Weights of a small transformer language model: no position embeddings.
Each number is 128 + 24 x the weight over its row's rms, rounded and kept within 0 to 255. Layers, rows and columns count from 0. Numbers have three digits each. The size before them is the row's rms in percent of the matrix's.

# layer 3 MLP down, 256x1024, rms 0.0578, rows 22-130, columns 768-895
103:088050166135123153121151158125095132122129086139093131127156101135093134152116143107119150137115133175137148120093110124147134106102144119148140124099134165093147126128152143156111139131183082143121136084130159113108106130091087159145090175093143112139137139125147146144148147113129130141131148145152119123133157162137154117104149144121121121128137096092151126127137130148126153166135
104:180105113099150126139117135130145094182194111143142126141141117117120137106105146168108092098135132135171116125133130116133128106137111124151109123157112143156103118159120144134133103182109115108144136156148115133165123100114142136142115119177165131114103085122132100147131092137159119078092163149115137160107197160118088110139101058101082193133131132136121140087104113084174106121132
109:144134147148116108108109147152165114140126135178109180138113118111158123147131124132151095136126102139146133153143134099158152155119143111162155167203132140079069133138131125158138124172102119137114116122122130151121102126126135110128160145115109144146108173116149146161099133144130142068102110112089138139141161142133168091118142149151113153150115149070184146140138125128145132124129
102:172138136128140115090074093127147155142111149113096129104131100137102136110120100096124099119134120147080135125125108128125137099128129103110163130178100126098125151149116158132129121128159081070115110083192146090120116118126128128098125116147129120156123103114135152129152144169129138125161170157126127103122142130124147136128120102139126138106161123117162140170125140103093136137139
101:100138128120102103143156143144111125117110139113113128151122144175159113116167128113190136158145147126153100164099112104124122184174134072085106095146156172131112127114161113135129148153135123153116135125103124104108122119153122156143149128141133126122113139114179150112133141099093172120142119116109103134140101095119149098148176149114133103112124092144168128161149162151153098144146
101:123128156092130200126059139114143119118137134113126131132124120072148105131153127118130112122130171145142115124155140130129127115109150104103146143127101104113139124154135113132113117095138140124119163115147149124146132137106085103141110103140149155110132121112091153118172169162152157121133115120154093132129122159178179149164079097106129129134129117122156110150127123147130118148122
098:096149122152124123122123126108133120097091117176150121084115136126100111161157144133075143105130083136117109117125103124107169140146164099135150130119123158137111180088150108164088107129108132103108091129173170149160119156142102155136133092109148133112151087079084112108084141134097089127130077176142154111144128047141135135115104147143136078133161145144093095116107142133104082138129
100:125149124135130158104127160162158138119126115176175174137150128142104122137117163118159145134106126119145125075159117128161154121099090049133081111153176123144114173160100139084102141125105100105119135118171133175170157128141168126136112082110165129132085099115129119124067157128122113144155136118151096154135105098074086121107129155103110105125166120138127128141096136117138144153132
103:170153109122156127150127112115121144134140125134181136113113157133130153144154114136129156133129157103131169133158145117132124119129085114151144127103134146157141114078137115117166146136113162125105111096125135167163136158133144153081114078189124162120108159138128117134129133164118134131158106175079169115157100122124149156122121120141146101169149121132144113110082113128126140119170
097:132142113132109157163155058114158141079155106164115146155108129166112097137124115119126146125133106120125105136162112157149150120124150142134104157139138090182137133130136110100128153143151108159124139121154209105098111182131118111142089102146114083128121107139100134120119141108119136100090119140147177147143118101142139153120135124108128093129147109160089118078138133154145131115132
095:091117142144149153135104120094120120147121114135086183144110152166134152113133101111174133110110134112135095129082117103186108129148139105116141143126147132160154150133138128102131150100135153114126180155119102115185113135124130102143131135145128157103117117122137166117115161163139125119140102113119090119132102037159129115071101111160133062125104151148144144154098122123119157126137
101:117134155099127124149125142110127160136092170156128126163068124102137100105098141152097102145063129141144119113115083125136161138144162158104118128130128137137117103135133100109109118081142129144076077152154156162108119136119120133115113135167136093110135115124135138179132096163136126119149170154147146130127107150133137069122073139127153167080140111151113098085118109134151117092128
097:157120140086135097112113133105130143108121118160138117111114131105122131128117145138120140126120071135071081128120174140092131162141117121135127116110142107102087139084103097163129106117147131123155110149120122169113169137120119091088153145136109155112108106123100135108124122110178122135146171157153106142121104141102169120127150107187166058131130116145105103096115125130091089101137
101:161101148096115160106113146114120129090130149156132123134105124108130137126172166149136164115135122081123132152142158126082084166119145142127112129128099114161108119083102118137124110134142150112163157117148088122093109097143088166141135080088117152141150127159132083136144144118124126110137125130138140140126115152135136146094123120136127139155146112128173124133154098100101133110140
099:093050109149111156119113137096120182131102102139163101136150115123135166117132135101151123104167105134119128137096103181130151123155127142096130178102142106096111121110149100144119096112111147134152151169154135119137095168140165086123117132161130096104170162140153141090127088134107137115144106123133100142083140141132102147093164129109132093173149141137130143089141131119115126130123
098:156143129121139132130095097134145116100107141130133164112157141117112106128127136120142105151116148150125064159157128102119135159166124123156091146113123136092147122106163100114157132131121154178157098121126130103136135156104115139111134104112096103111151120141131136144146144115142096145138118123110102116091122170163134128145090142194097145124104138058148129146146085130178169123121
101:092126125126144135158111154139123111122097124123140095112103154109155120086119117109142047116117127103144145113126154131085109152158168183141143123104120137134098160119124113098086117139115157137110128139141112088113124127100111096115114137127105138188150126141122132097115111178138154116118112101140113131151169166107150138151121129089130152141118129143134140140122129115095161116084
091:107132186151095111126143096124130151151101128135188151133141143115080147137112126119107154108074084130176131108117141121112092156114165160147137093153114121129154129132136125147101092145124139135134123097129098143100138143122143098110102143104091108099102144162126161120130119143142173110086140072166120104111151172180111145147176055136167155138157157104148128143149158105133138120128
095:146112103139145089117186133113090099183131111128150129173132129111165154137168098112144171145145084173081101110076119095143168117129131101104141136158122166155164131112145094110132124124134109132119110120112103086096167119132141098132126100198157088145184142139122131127117132154166135154125134142122084124146131144123114133154121158118156127120112128108136122128085077119124121106107
100:122148071131132177137145133123148109196137160117090123166148136116106170129123132149143120097130128155113139096132094145138163108169098124108121098150171169140162118085097105149149088156113143137156110121151091111119110149134136136133126113145151160183117087132138150135130139100153156131106133136143157132096143156085137153139109084096175151118111087108147089128101143092145144126106
101:116171129113156110112113102163123158121123174170100092113081132110112140092112162124117117131121163079141180089134124107126080128175130126126106146127117111121119099160135105159147143115131116106129167138159075137147113138170096129140128136128169094088158150147116123108102172122094107140141126129154153139131133160126107076103143133120127122148142134167156186148112124116140130121144
101:123132136126107116140154130120148176130063139071129178122147100156151121117130091127113103171130141182137148160106156129105148136104144120110133108132131141128121138119158157143145103143121134131078119143150125166143151124116113119083143093118175162104136110105117113154152137128128141135128124124134059172137119140098154095142128164115128124098089118137104112087079125102143183140129
097:141147143162124136129164142139117130114120117121119151132134117177120103153133135185090128153119105152149106132143185105154123158130119081121101114152122173153116119140148162128127185104111127151163163137126105081140129085118145126133152113173077140111159119160084156065104117158209130134074130085134136116169172114111102156162127124139149104115131121155137071142131117101152074112135
101:135148104136134119105133127092122194100102101124119128161130144134074122125139159108136136128149144145087117116130118134120133129100107095107113150131098108174104124154153145093102124158172116132126098090140152136135144121161159116090127113110178124168164136144130143143142101124109124106116115121120108124128120119133151106134135108155110137156144119116089144156139135121109131113121
102:111141134176151114132132090115137158091132114146116120147153145146158112128185087159126109112112142164151149138136111146173119136110114153126135125157120157156192117129107133137144090139101150122137104101148143130165126088140112051185134160115139148129162140148128121184106110092110141163108151138138100109085145154140166108122133100150175140110169133080136153122133109116102105129123
099:137111102126130138158127138107145094112147188132165108118135141157105140122130076144093100113126103139154139122130098070117124125148122146083135184124137110156114089081135103133140158134081118136108124123071116106101119091128114103142119102109162152118154128159107174126102122098137171142100092089094165138113114160155091171118079157137112132112137124123113101067175133110157120143102
101:138123143114162152131143088113086087105142129080122128079167141169093128132122138142109123154127150123106141118147153116112102121141116128133116136136163140133089171080111113109082153127134140136131144102096109117135090110148132188147141112110122126117126104150163132111103090111113153135120131124153113095150126106094123162118140150095180100109143157139122127137121143136098074145127
104:145145103102120112111130124173148156092126099114154088132159146133122099119104109110119147154101109134084177110072109142127133102094096152134114157123110139164158151143142136147092178112082152125156132118104123149152095141150101134117101127106137119133093102122084137199151095175136117106143177095163132171138119141167109132106129132136097103114131125114110172103115132118144116111120
106:107145130129110120126118164121123129120083090088186109097157111150136162136164132143133112108121133121174129119097164160157160168166118111131091135135134139089109154132133147172121107133128121137135152121136080127131126163103115154104132114105080131115134155133097102088100130121209151135120097061144116115146160152148118119104166137117125148170147127093105092093127101106103185154157
098:104168102132155126140158107112135147099139107135150106126097156088140125117092055145095101108153145127167160104129140149172121135114109170116186122155099152108138089128122129123139130083142121101111129120082156131127110088131134166194143154144140181104130161158120104109137136040130143128155114154176137124113155101139122123167113075125111122102112129092140129079115104103168129151128
102:123106116131109154137165142157151147172138124117097098160133154136116135149150169149135111116141143128133180152120114139078159149089130090120135130134144135104153116116142137096137150162127113138086098132108134144102072153122115176132105116133151109147124094107130113143144086103115136124122164103140184169136114124121126141136117103127111112159141131131141109171134103130143099145099
100:140070156123191136132132106112126124156150146146149128131141121176140115113115104119112097137111170121124107133142158130131126115134119099137136133134068124096158111114128157167125135129122125134124156112083148131167142152152146167148106151143113104087085102128140110125119101134121182127125083135119130109134138152097088127150139118119117176167079118106125115176074130136117108146111
099:107070150126113109119142138135134123163133104107093126150108109119114123106150125126103139124155115086093145111091139126121125125160116159138153153114128111100090122118112098111120112134105111098131126127114118150139107105133130098132118123118169182113157116106110127111112108116176094096121092131151137147124113155110142118131101147126119162139100068129145123145099144195118085149100
097:152170064128130105118135143121150161139123123143122133121108108125131147111094113149096122087139141139154128146138123124132128151148115118117148135138094153106119196091150151149122161109151087161066142141152127131115107156150123175095151136114184116143136101123118128075113104166120134104136111081162141134101116096148097170117170085144148181110150100090112132140150120125169091148143
097:110100093137145119104188168092125144115123068150133139145097124105135114133138129157100123109175156108080157163100138108147153149117119124139173133096089128147119119090147118136123146130110107151116122120117161163144163098148140126103107122125137173126083061119111091098133099116141107144119104130133073127122109132110110127138113123121125127130108124142121122082115076126118127090134
098:134148087114083164132088117133106124061159103100107136126154117139093122111108107134151129105114127094137116122124123107095087106143095188129140128154129116141163175179142175102124115116105159142125144123135158107109115134140149129154132108129159097132107129143127108169097115120168160125094145156166086127150118110142128095134122134089095130154174115165166109123116161100116115139106
102:116107110158141078153107099105111172105101123134135151137144125124129141123157107175112183093139154161127055116107141130111105179093128141134167168136120123156163120096149112153133101122090156145148145133154109127144114156132113118157097124146154141100093123133138119127153142141131114110119105118107097116123127156164155135141138093133168112127135145136113112114116138125141140124135
099:187159131142098101126121134086143112128173132139105116117125105209153099143124114154078158124160170141128138145122167130115153124117121137143137126112096167108143139105128104112172149144147130144125132112108134158094127118101093112098117135162106141112142121142116104105137127094144122109092136160130122170090122131141161105090089132150145104121145134124140150133092125101162071128129
103:159131121118161137133119132140117133131100120133099150133155127131188101118154149159115053100105113152096134097119158087168143132145123118163117106132172089134060122103117118100118092133113107078121106098095163156116126115097117108171115118122147101133160158106155096144110068108075141148114112089125140134149113152113101152078123147116163093120142115107155108099155147118152132109141
098:148122137118137105151139142137095148117087122132131124127080117120125111130119113138110140130161110104141124088129104136095144131118075132139121103177139144194109090159167137141157131153153145139158166195175148131135151125100110130129120126119130153127140140121155121100113107132201170138128127141129170113135140074131138122106146133167120104166147093166104110161145122102142099117114
099:119083125120085159182136109127151132127109123165092098155074104136138129126101140126130111123129126174090115130111151123173128111140105165114140172141140144155109125120119152176104107130115132076147141124087083140138129145130138131148103139144118082091139105127129133107128103125138142133096118064092118103120130102164138126159143160120104107124127140146182144151146142160142116145142
100:096139140107122138120109164130122140110109092144092148144159118108142131126168113147159148129092173137086113127101122142159101105107129137110141127118131114139119091107124136145166073152120139116131150115108128125101120102165124168091125125131061118120119141155137110109130111142137180163169113128153142128150156099152133145141186148198083154144151143119201140137169136157138164152140
099:119137132140143083139092161135117132106155111119089149138127148110160099131117098132143125098145115139138151124120134120110153110082133139132129102093152123136140169186197113135111125124120105146099129060116171185087148102126157126161136117154134140115112107145163138199145123120125121159145143135116136124095146149143129094138125117089132134075126138146140111156140148123133196120112
102:152147116122103133147115117167121125124156123135097171110131128105146108136131124161133118100133104150105048110169113149121140114120183134115125106141115113132150127159107121120168179143128145155111140089136128128148116130108111126132108137138147127121148149180118104141092137153133080104117182154151159154132111134129128123130118157093156118108142152098139145167103118112132155116105
110:102142134155067136116155082106184146095133143140085134120129120137113102089135109086119152164124123140162125173099126093144132111143156101133149112123103125158200146148148131129123128051119102129123136170138121105139100096107139109181094122131151152145080091113092123110101131109143085102141122098109104104099155086120157123080096160117120126137135122088126150144174143110133160109096
105:101127102118131117155154083163147098075120145130186110084155131128147133109132109126109114130115074190124122094153152147112106085136129090141126157149103071123136121130146131113134122146128140110101077135142120142130162169133148123107090130152136089149126140085139136090109131087149147112115128120144168126126155112148093158113166143177095100102124155159140154104087153099112104121136
106:132100124123152118116183178152125079096116124121126077146140134115146126135095125086131122147147195109157114109114137149107178137147150153114117129150131125094183171123124131107098115163133117138131118140104134109119143163150116129146168119139127096149120128107141116115126099095168114103133103144165126111143134127071108085142095126102102131118110160077098166143118081134171139142110
100:134152121135103151150099139090108174126102165157138182096146118135117122128145159120136148083095128132086135125142159135160138139129118140137150159137132085138102129155103156113142110128151065145090173111127104157135137124155176126115157142147096120101160129107124146121111141142095123154115078101157118132137118120179161119149096128165115124122140141134144104164149095131119091108159
102:130157140068138139158084130106122163112128128151161135085147135149147142105107129104166146118139146111117149143145182144134144175131134165130143117137138131085139090142144108096133118139101127140135130154111156136125136111129116164150118119157144152120089165122117145126136081168112105113124166106086157114144126067126164135143146151163132078124169128122101132088144163138109173139130
103:196147134120149143106100136098150122148113093127105150145165110145132156154108168102144105173116089163065171153124126114104140095114141081128129110134094098093149127132117123142173117119137118152121085130145113115115099121113148151103075146094093139106115120125138125157131144131075168146127146155119146131142157158127129135098075142144080111116160136133096097115103137106117116096105
098:102114107111106157159140127110136155098156124124113121152121134108093152088178151141142073105137135125159151123130104118133142115117101130128109151129150087164072137153137109168143087163114118105123125129139097112139127118106120117085123134175116161157114140115151174154122148143146137169146122139144106124108125120123149098125143128150136085090117135156141134166142131141156142148157
098:138157122115114130128098118086152123108128184060144147110098127140136107134132140100140144119166170122117106141099137157104106124145132132116148125134142144113123158110161138120153105142124144122117141106139103129114129091133119122146122125137140144143122114127125129101146126128147124108159106165114094181150114135123111108132097099088127165142114140144095167168102148164130098138124
098:138161094131124133114133135156134124137117104100114121143149080092133132097117117107123131137086112097139169146169120116088131140131114117108118131090132193102174155149144180094105101144163145123150129140126104125104119158152139127146103129140164125165166124144121118101103120106130132107142110103122119103128098174096101126105126124096127165104092157101108166098144168157129132161136
097:095115181121107130148117125133134104135128116126132133180141169119134142129094134152132162113144103158146154139114121150126158131161170174129095106140103081138131124134152156125095167104133115085102105121108146115078129081119165159114165134131143112123126083155100119116129093107141143133093132134114123112156155128138143121089142111116117120084105158128178168101155136105189097116166
101:096137097116128116161141109140158131122048115129138145144107102125106131108105112123122129116164145131134133161162096120125138073134149113133133100170148102055099118085124120104137124173131087119144136148163140107136131107135134068152148145158140144179105142133145119142118115129122117132123134096127115179121144146103124148142167129096112143111128087103110130144123112148133140108117
098:104176182115103099132136129139108140146128143144137146067099146161135094108092154093179076115125135157117099160099132129120110165187117160137150167161101159140084152150106096145097124127133145110138181123131145140163095141112119181106111174112160141106136118166126115079124135103106132130125149106158128141142120124141145123158154134199157114153154165136128130130161077111131116134134
101:107164112125096104098107106149140143107128119098151124164172154126149109114118115133104191152129179131151098125151110114113133089137121133109148092081153142190111119187109086123112105074148118084142129185106117098161118087114137125108128159141205126074074092154116121125125140180165079122151144148142142065145115146174128134129104124107100163134134139129125149144122117147108101125136
102:172153089119157155147161101136116123145148136089119143146152112149099139131124109116117114165153150083116142137151101106194135117113135140135141070115110111090125104124125140154111121127105105167128141096099122112131118139153128111151140158151090125188133097131129127114132104145100104096122129109115125181126155130095107145138190107155125163096135118131153154133113122132174101131127
101:104140118139082108080150107157120117128099094122164120121142155103140157139133110107105105171130169129129151131114076096162160142134124137156150126128115169133145160147115166154147141174118121156113129112118149140139119137115119076127130131144164158081151071123121142109113162128154166134094152152120149166143117130116133130118099115127166153099087118105102096103147137119111082162136
101:192087153142122143120126136180157114114131120112097098139134111080133153107177119139104114147172136140091143124151123137132154092129136158137155124112120117154104091130111134132135132092124124110135160159082112142138147130136154134100078152127151123151143090133127123118133122123094103120175171174093114129127124086116142096138156123100132107084156141121135111150126125133129120098136
099:090104171148113143164114114116108114170143157153090124102119127129163176122125095133121179130148143095145150136153088120112121189107151126140103127143132101126090140085129149127127076102106133152124140143132101091091105133101107112188146082165111089107133158147096140137142137114130148126124123137110150167144097121125082163107113114121137130122152152138122166128110116124125103134123
100:163091133153144097133092085151117131108102166140134178137133133114159113164186113137135146157128105094101123163109131122107130123108133157134144119074123156160145143135145132095187147135096160137142158143123112101152125142165147118110145126142092146122133108100137163148087137142104138141120143127118125123126102140108133135126111107135107111153096079127148111104102100123129123116128
103:158149149173151150151127145139135099104088078096158089177088086155135181156181126114128071178120093127141121158147127134157160171092136124124094104146144133101147146119114143159114103125150096128121105182097095111116099130084089112145136148155088169109102129113131119154143169169125139112143140116131139111083102118178103160133118125101102120124162146133077057140116132119117126147128
098:158112121112124078136162062173136130063162101118162103145150154178085153124135067145080142067121123129134143085150157145119162126084116155095130087161130140164133126127139116113087110153109139113109110134132106086125113137105152056118109119114130158168164153116101133118130141113152128103144175119106121105135149053135125105167103116130123187120104135165118094120131130161134081120147
101:106139130115065159154159126081085068131141162128087140143132087129123146135132173151138191115118134087166123113167143128120161156120139132111118101159109094097105163144098118127165075122105117127151114120160136186157103123147115132171138115101161131144145135122110140130131131146100122139167125085128117159153142058145101125131150136136080139109115109124124128170103159173108103143130
097:129122109116157187165114109096142117105091134091137083150130095126112155138116137134127184129113143127119137099115114128106092112141105159131100098119141117128152125178140147140140142135125108105111108127148122123146115081169140101134154123120129118101074114094109154165137126129157094163158163170130099109096133093139126133144157109175108075143130102140143150136108131153154172125145
103:131132164113094121153095122137135166106098117128137117112091153125114152157154115122147107113125133119157084089131127146133198130099126188133125100173084094158143139112129125103094159130117152121124124092149185139132154124120106075170140120153128122139129156150126163148129163152137117089133117081124124135117087133158136130171137170114136144158115075179124166113117136113168142105126
098:131129137142115119151121106107130117117163133105133089121127117088134136132120100075115116104152147165140137164106146110097122167127103119129118144104087111099139153126050134137137129142133126105139142163134095113116166114148105149135083115173139078082155109134110107102115153140150082162153120142118114102161150132174141134132144125098174121133130100127093090160065116110122172148142
098:104168123109150100138072131069181176130130148151134092082106140172109123131148135148146127099125127082152078150102175142118110150113145124112135139138136116126080103117113133122101134158113096124121123142132153085148125106145121146121154129132089165140108123105124145092127111138153178190137123058120095145117122142149155120118113127081133174132139153076086111104137116098094141099113
101:129146133081146089122119160098095070188131141101156146139136091142134130111101145138124139141135095159153138148143135133163099148093170110135150148101147146115141151086111148147132147129084100088092110116120170118114113093161117154112104129108102088118147117155154158157151110156139114100145112131079111100143091157138075126116149117093075144176115141066121112177126116118116138124127
101:106138143142106100146130147092111167127130164113105121104114126121121132135139166138105116145141150162130123130117141126124149115173123164118141154146138147145080084152153143110156122096107102126095115139135150102108145133152116105130129116112113134138128105116152146146114092144084155112122081145138098105064148147146129141120113147152175138088170141156115111104131159140116097143089
102:123132147127141177105120116140115159137116164127160125123139193127079091118100129109131070109093148169170092103147120152129143068134123123116168090113122149129136134116135100146085121159168133132095112139115112135135162126134126150132127132065086110161090125103116129144100108071107129127124133104125118136134091170113074130102130144119150178134146151093103134104157126127124130103111
097:093144106141132100142132081110124126119169123117112139126123128151092142143151141161151156149156090141133086132130144130137113159097119155095151091137138154152153180196165163148099124164090140153127162164145101118146136098126111180172120130110150115124139159112128120183138166158138135121119129139102130131128099163136117136139141087068123125097169124116173138137133120106167138131133
095:111138121114137139106127164187104105120157140112141111159147079118116122105136103130122139143092132077118179152081092151097120155106145098085108126098178150154124118140109099159168119147135110128146147109140097149114128158107110176140104124148121108106169145135117081097154126120087091136114140150131144145139123122131091111112162118086148155109100148140149101083111151102136112139121
099:148145137120147172120158132104114090110104124182117164131146154132144095140152126108147169109103109158162173152146167151171128152130135130123133145144099095141146125131147125142182185108112165119152161112095105154153122078121128105145139139088143130135158136155146119147145166143138100109166134154127138094127116093135127122143135165149114134105134153126142113137129133160113131134161
102:144128113137109087135095148133107177123121125142118127143091090154140121140160142112152139124139110092123144132085138091175104150087161106161167120114125110169119142115120129156132128141093123149145129130082158114123119096119120108087149101150106134100110105056142127112124128100141179127149126127135136130147137112095144137126134137135136120114137146086129141133154136154107137162074
100:095133124124120108127155176119108182096147115081137090139113077137106118125138165134153144125142115155139129161122124156100102116116102135142123180114144145127130098113074139117091120149118173124111152198108103121147088108087130138123138107172115132123156076092096094138151089112113134171129126147132092172139123118111098130123092102116116158148080114150127087151073135147124165154138
102:119138184078078142112211085170166156160150126142193114163120152124130151147075117121138118093163142150130128165137134134105163126100165137152151107103150065160125102152111154144130160120101177133139149125154118110085129165093134131154127141139131149126097112144146099112087130105102132120129077168145138140146144103117158134135101144104163154076137154138112110161136096119134164160140
094:151106087114178096084132112141127100168131141144123134145132127133109148101147130124132114143120085154102098108084145130140111098156104109146122123152111160123154129113130095139128115130148131090124152111132182103124132148133111083145099109169175104110103106125101151119165156135125123147127142099138143140128166120105096136143132124150139167124142132133122161134169143161157143120167
105:171148122149124150090110131103128163130144089140123138099135100121164102075121135147123095104138123097104118189120141139135110106142138147103111131135105167163109121134159159136136124172166131125121125101115144144145114166139126151064111104108143117115155114123116128120132152188154106135148117142150138127128169128116118093150124117137094166128093110109085192183178141114112083105120
100:143178145129148109160137130124143110134147146106105109115134145110093147105131137130108103074108152149109114114113117161171152066161091131156131147110119108131132111090138163091099142119099118154131084076116109102169138112123156105128133170170164117164163129128080130146127107125130113101130133128093196116082117117081117107160097099190124135118072122132131149122133161162162138145128
098:118120120096119121167141104108104125137072161133118122121123120110096125094119168098150127138082154139144119133077120130083101179118104128159128099132144145094100088133081141108089110182154106140159119173141107138199117152143118074098118084079118106135107077107131135133126113110104130164105172107143158123155126052142147165150160135102146107177126134124110109136164143138169157108131
100:124136137104159069159113136118130121147129136096130118117134158174145170125119125137108146118170156145123115148099113131098144114124123115115140154139141127144092143107121141132155119132163143137136132174157111117152123139171140095093151154144101111141087148084093146161134110122097112118135094164132133133143096136142097139115100117146078115096146141144143125125132161150153133128155
105:103158067166130179123116141148081112125167139108138134147145117090111092113126107131088126115145101110074095132127089100116122119127125135105122113128112167160140126103181116108138108126101141111106125104106109115142160148100160133167127185138144087131183098130148151164092130062141111183093137164152130137134122124130129131119149129100154082139098117134118117109131144140125145129146
104:139103156134148156156180135089138139144122146171144082119141065135141104133148126147133176104131111139112133112110092160129114135142107107130130119106106144145108133115175112146148153130165158089146118121101104134142111119166160146161114113095108139146157165175146122117147135117097101122093082104099119133145171097095125103121145103123135139164100131117125120157131109139128123165169
100:118112122158121169182123138096157138137083174182107101117109087123169131156150094145140177112155132116130158134121110170109148171119131143119151100122156133152152135173151108124115114132125142109145105137110186125121169108179126131128187125161164114134108161141165164069087108164141162158130138146146137128096121132128149099144119121096116125077154109126148154142169124137131184136122
102:155111159131102105148114140146146134076087139120128118140106130115110120144100116096150111112129092134095101123105136140122075072084127111097126164154106115143152165123150131151122131131139126130157123132148111146164155152073130114123140157117110168080153128107158132101135140096116125107118092122167131123173142080105165114103079139175137155113109126109121186137166125156114149109147
097:158120109116123147108211122102093103087157110138140101105139130137159103135116163142111130140130109111119119148118138098102156104116116124151110131107146134103155153130151082113123126129144155169178114144129157119121117088058170075084116147154154121144170159130158168119141143175122118117161112124114123163129155117148120132147136155169144130135137128089152123095157127111097144157113
099:152128088145121082143124120093135190141179114147126180123120117111138116173133167139103127111115110223159086142112119173124095133093135081106107115142165120135147123128108178123150119114120135176134167122111138114109112095105155132178128172135125131133110128162105125118104133155135149133134117100120097151139141118089136163124135151118160119121155127137129155107121114156128084164127
098:124141121118128146130128149129094072106119192127102114128108141160117085123146158121138147104123119118126102084117135114143097184142111097171063122148120117141120104124129123133131129114161130145147131109131128161162100117132087119147153118132112141115124160139104118099122139101141130156114120174126063138170105170121138092107096126153118097155132137130147152081100131174143133125116
097:111133126152126156149168133096131141145136148100165093094114121121154164132119153125117099115094144126124127179134117134122090153175139151124082136143104145097117152148109160146123111089108121134094140150136126113131129128133102119135145218088158116134113144129106148116116148092146113142117150107109097150083126159165106113101153113135122162116171126119086135105117091154112130129132
105:124127135143075141117128138157123153105130146141148096150105109086076112131168132129143127136116109078138040074117096164111130137117145157103163073117149139158166136159070088112081154142142118094137100101120113125121104102104157119106086142115111141102170092118092128092115123090120157119101117086128135148134136130131103134086115119077121127124147149105148155098110170140126171102105
098:135100145158083139099135137116146054089134134124141173144129117145113106139136133109109128133126098162123130147085141161076133106111122115109128145092133188121150109139112114133132110110108153136140093110101136124151121132139123068132123160071128125126130137111142093148157115116132114157113125144162115135124156124150124120084119141100132102163126122129125173142150143139131110113164
098:098133094143080091178127118108134168123099136172087135086096147100175116109147116134100106148098148119145132150094137123142136151153104103118124155121140095112200152128109144132105135113126163172122132157101162099166106143107144113105151162106087104121122137114127124094149130120127115100091128159158115117118141083135131109111103159074167101144102122144142181101146096140135122138108
100:167106112135169122121113140145161087140166146118144143093159121104106148139137102158105111136154066152089152160106142097153157097111121142148126160172112122096118144138113104159142162099135133155163136110112109187119102130125131143122135140129104105095136113107108130134159150126122094128163183073110071101106128102117156144110134160121142132102142145155160087109141144124130072154144
094:151152133140121183136135111104139157159094093144157202095162059141137160158161103160124170115130131093155125118106138105134168147155158111117109122166162097131136136173088118111159150126173107130164092157104119177127109119119132137114145136069092102122155139188157124144144114147120136160112109121119102147138131108146164126140134152119131083129161099107092119118153131125103085128120
103:133131140100163128122126142142126152097125142110136133145157103128119136145125109081132167174127128129129123120140154105107168157144118135137144154117095153117129142120113118135154119104145146106162127132160156112140125123147109126157135129110160122089113134131124150106129180078074115152125109121146111078153142078136191114119135160146155091118124128097147116071139157171103182126130
099:120153164089141091114120119139139134117115125096146122091135154078138156145177141125139186145102081166163127107124143114103096089108109102115106076133138090155166160103155136151122158132086126128113130138123147126131145172142102155158141122099138122153142147095101106167086152115124139101125118138128102093131175093109169145170106127160102097180131130153135116148110110106090079130159
097:125124167147163144177078141144104115156145113124106116122138134140142164121108147137180136143123145167114125098075132088203111114156133124122145096123104149071122136119158144125188149122151150105109128099111139114124097112130147111124115125068061139108086144162138108096154139125127139102114122101149103089114106127128103144134098102139120210106115114136112125123130125114112145141107
104:130140103082163092101119167162143133173133107133148074173115141130126162143103150125166156119120129131099166122146108178118120102108103184119159127101136149130144133117162145124125137168102138125097132095110146101129121138164093129058136135120160136145170115140082134130103140109188106148110143109144106140132127115143142136131132088110131095120123109092140171079130127155085155132153
099:102093126150120115118121110107154112110142114164100117159136131145160135102149138109116105126131134104097130142154104140114169153136130098144123128131138086097168134196104126076149160136131158123119112151085106154091134127116132121159135178133129135132112128138118123096129161109144104088126112130130163114153132138115094105140157118143121179142139113121173168195123140186101149113155
101:084103117102128142119111154120130091178108137148136159122176156119157145132173134090098135122074187156170086137097150127144093124131078149172114095127125113085143098110103102130123137154144116114156184150116122130139139146076111092115133091146127125132124143151117153096143148139135123079104144114107156119169107160134147084134158114105128155117110139111132091123146110143116125140133
097:141152139143168172116132136131145103185187142162103109130132144129154130112108146090087139109152142105126131124171144130124157117169135145136093134150082124134120106136136133116109173103171145147145099118106130061135136121131165150088088080086106106143107126139116105121121127119148148130125189142120176154138137149074102133121134080107089086138074111131055104145141121090124128104129
100:150097133146097156143140123124134119138167164157110137127143169148111122119104124146110155132137132109138119130121150119114139121138146121103106146173111156095089142153118132127137131121128132151113144110174134105116135134165158122143103139128084111135097139117143128105153178128094115122107120148130127082149090102120110136156136136181129115149112142149120153133129119171144120130139
104:143149131093132145122116137138161158124176138142143081090139157117137111137116134097139095159107118081148093137118105113144116088127124163100146130110118106136180142127138153126096163081094162123143109137094107120123076132121125110111093120084135117124135139155149109114111108095067074149155133126132130160181148171097142147147135139120135092096146110091110150100176136093107141091113
094:113121131104149148108130105143141157135147131069099126134140086125124153186137144167118088112151057125101097155126167104174137117093123143139138112103119149161095129148119132102116118153161125126137130125107155144154127123136125142101139132104101123174149088119143123131138078180121105085122160128166165102130122174124085143117164101158132098146121103122116116133112139106141164163157
093:163166085169139103145122103144103130104092129124133135109133125162142121107108094165172136100136124124119103124091152129130138171095114126148165120114105160111157136115121134133155093100101144128101167127132150158143201116139100139121118113187131146120126134155130133162122084161132185160147109127095129122133150058106168129141115146120156100141136135143154126146147134154135114140098
093:125156125109130146125106091105136114145133189146171114104148161120131139122132149128093103108120103141160151082168130138126097104144149113114164101165138111126183102105112119172140141121114116107128152127149127154163080160142119139129127116087100146138120148138119159125150145167158112125136119091141141148128152106123124119100143122133121090100138132099106099150130148135134082076106
099:130148147155141214166132105078120138127175129127104110142150105117143141116155183101136114118110148165131140109121124112107110130115115107123085119109110079134193125124142142129083137136127143097130114162092132109165114123094150118113126134138148109148113072133121121119136126100115131115137156090119141174142141172128120084195156124130149158118121148122124139123115137100139114116126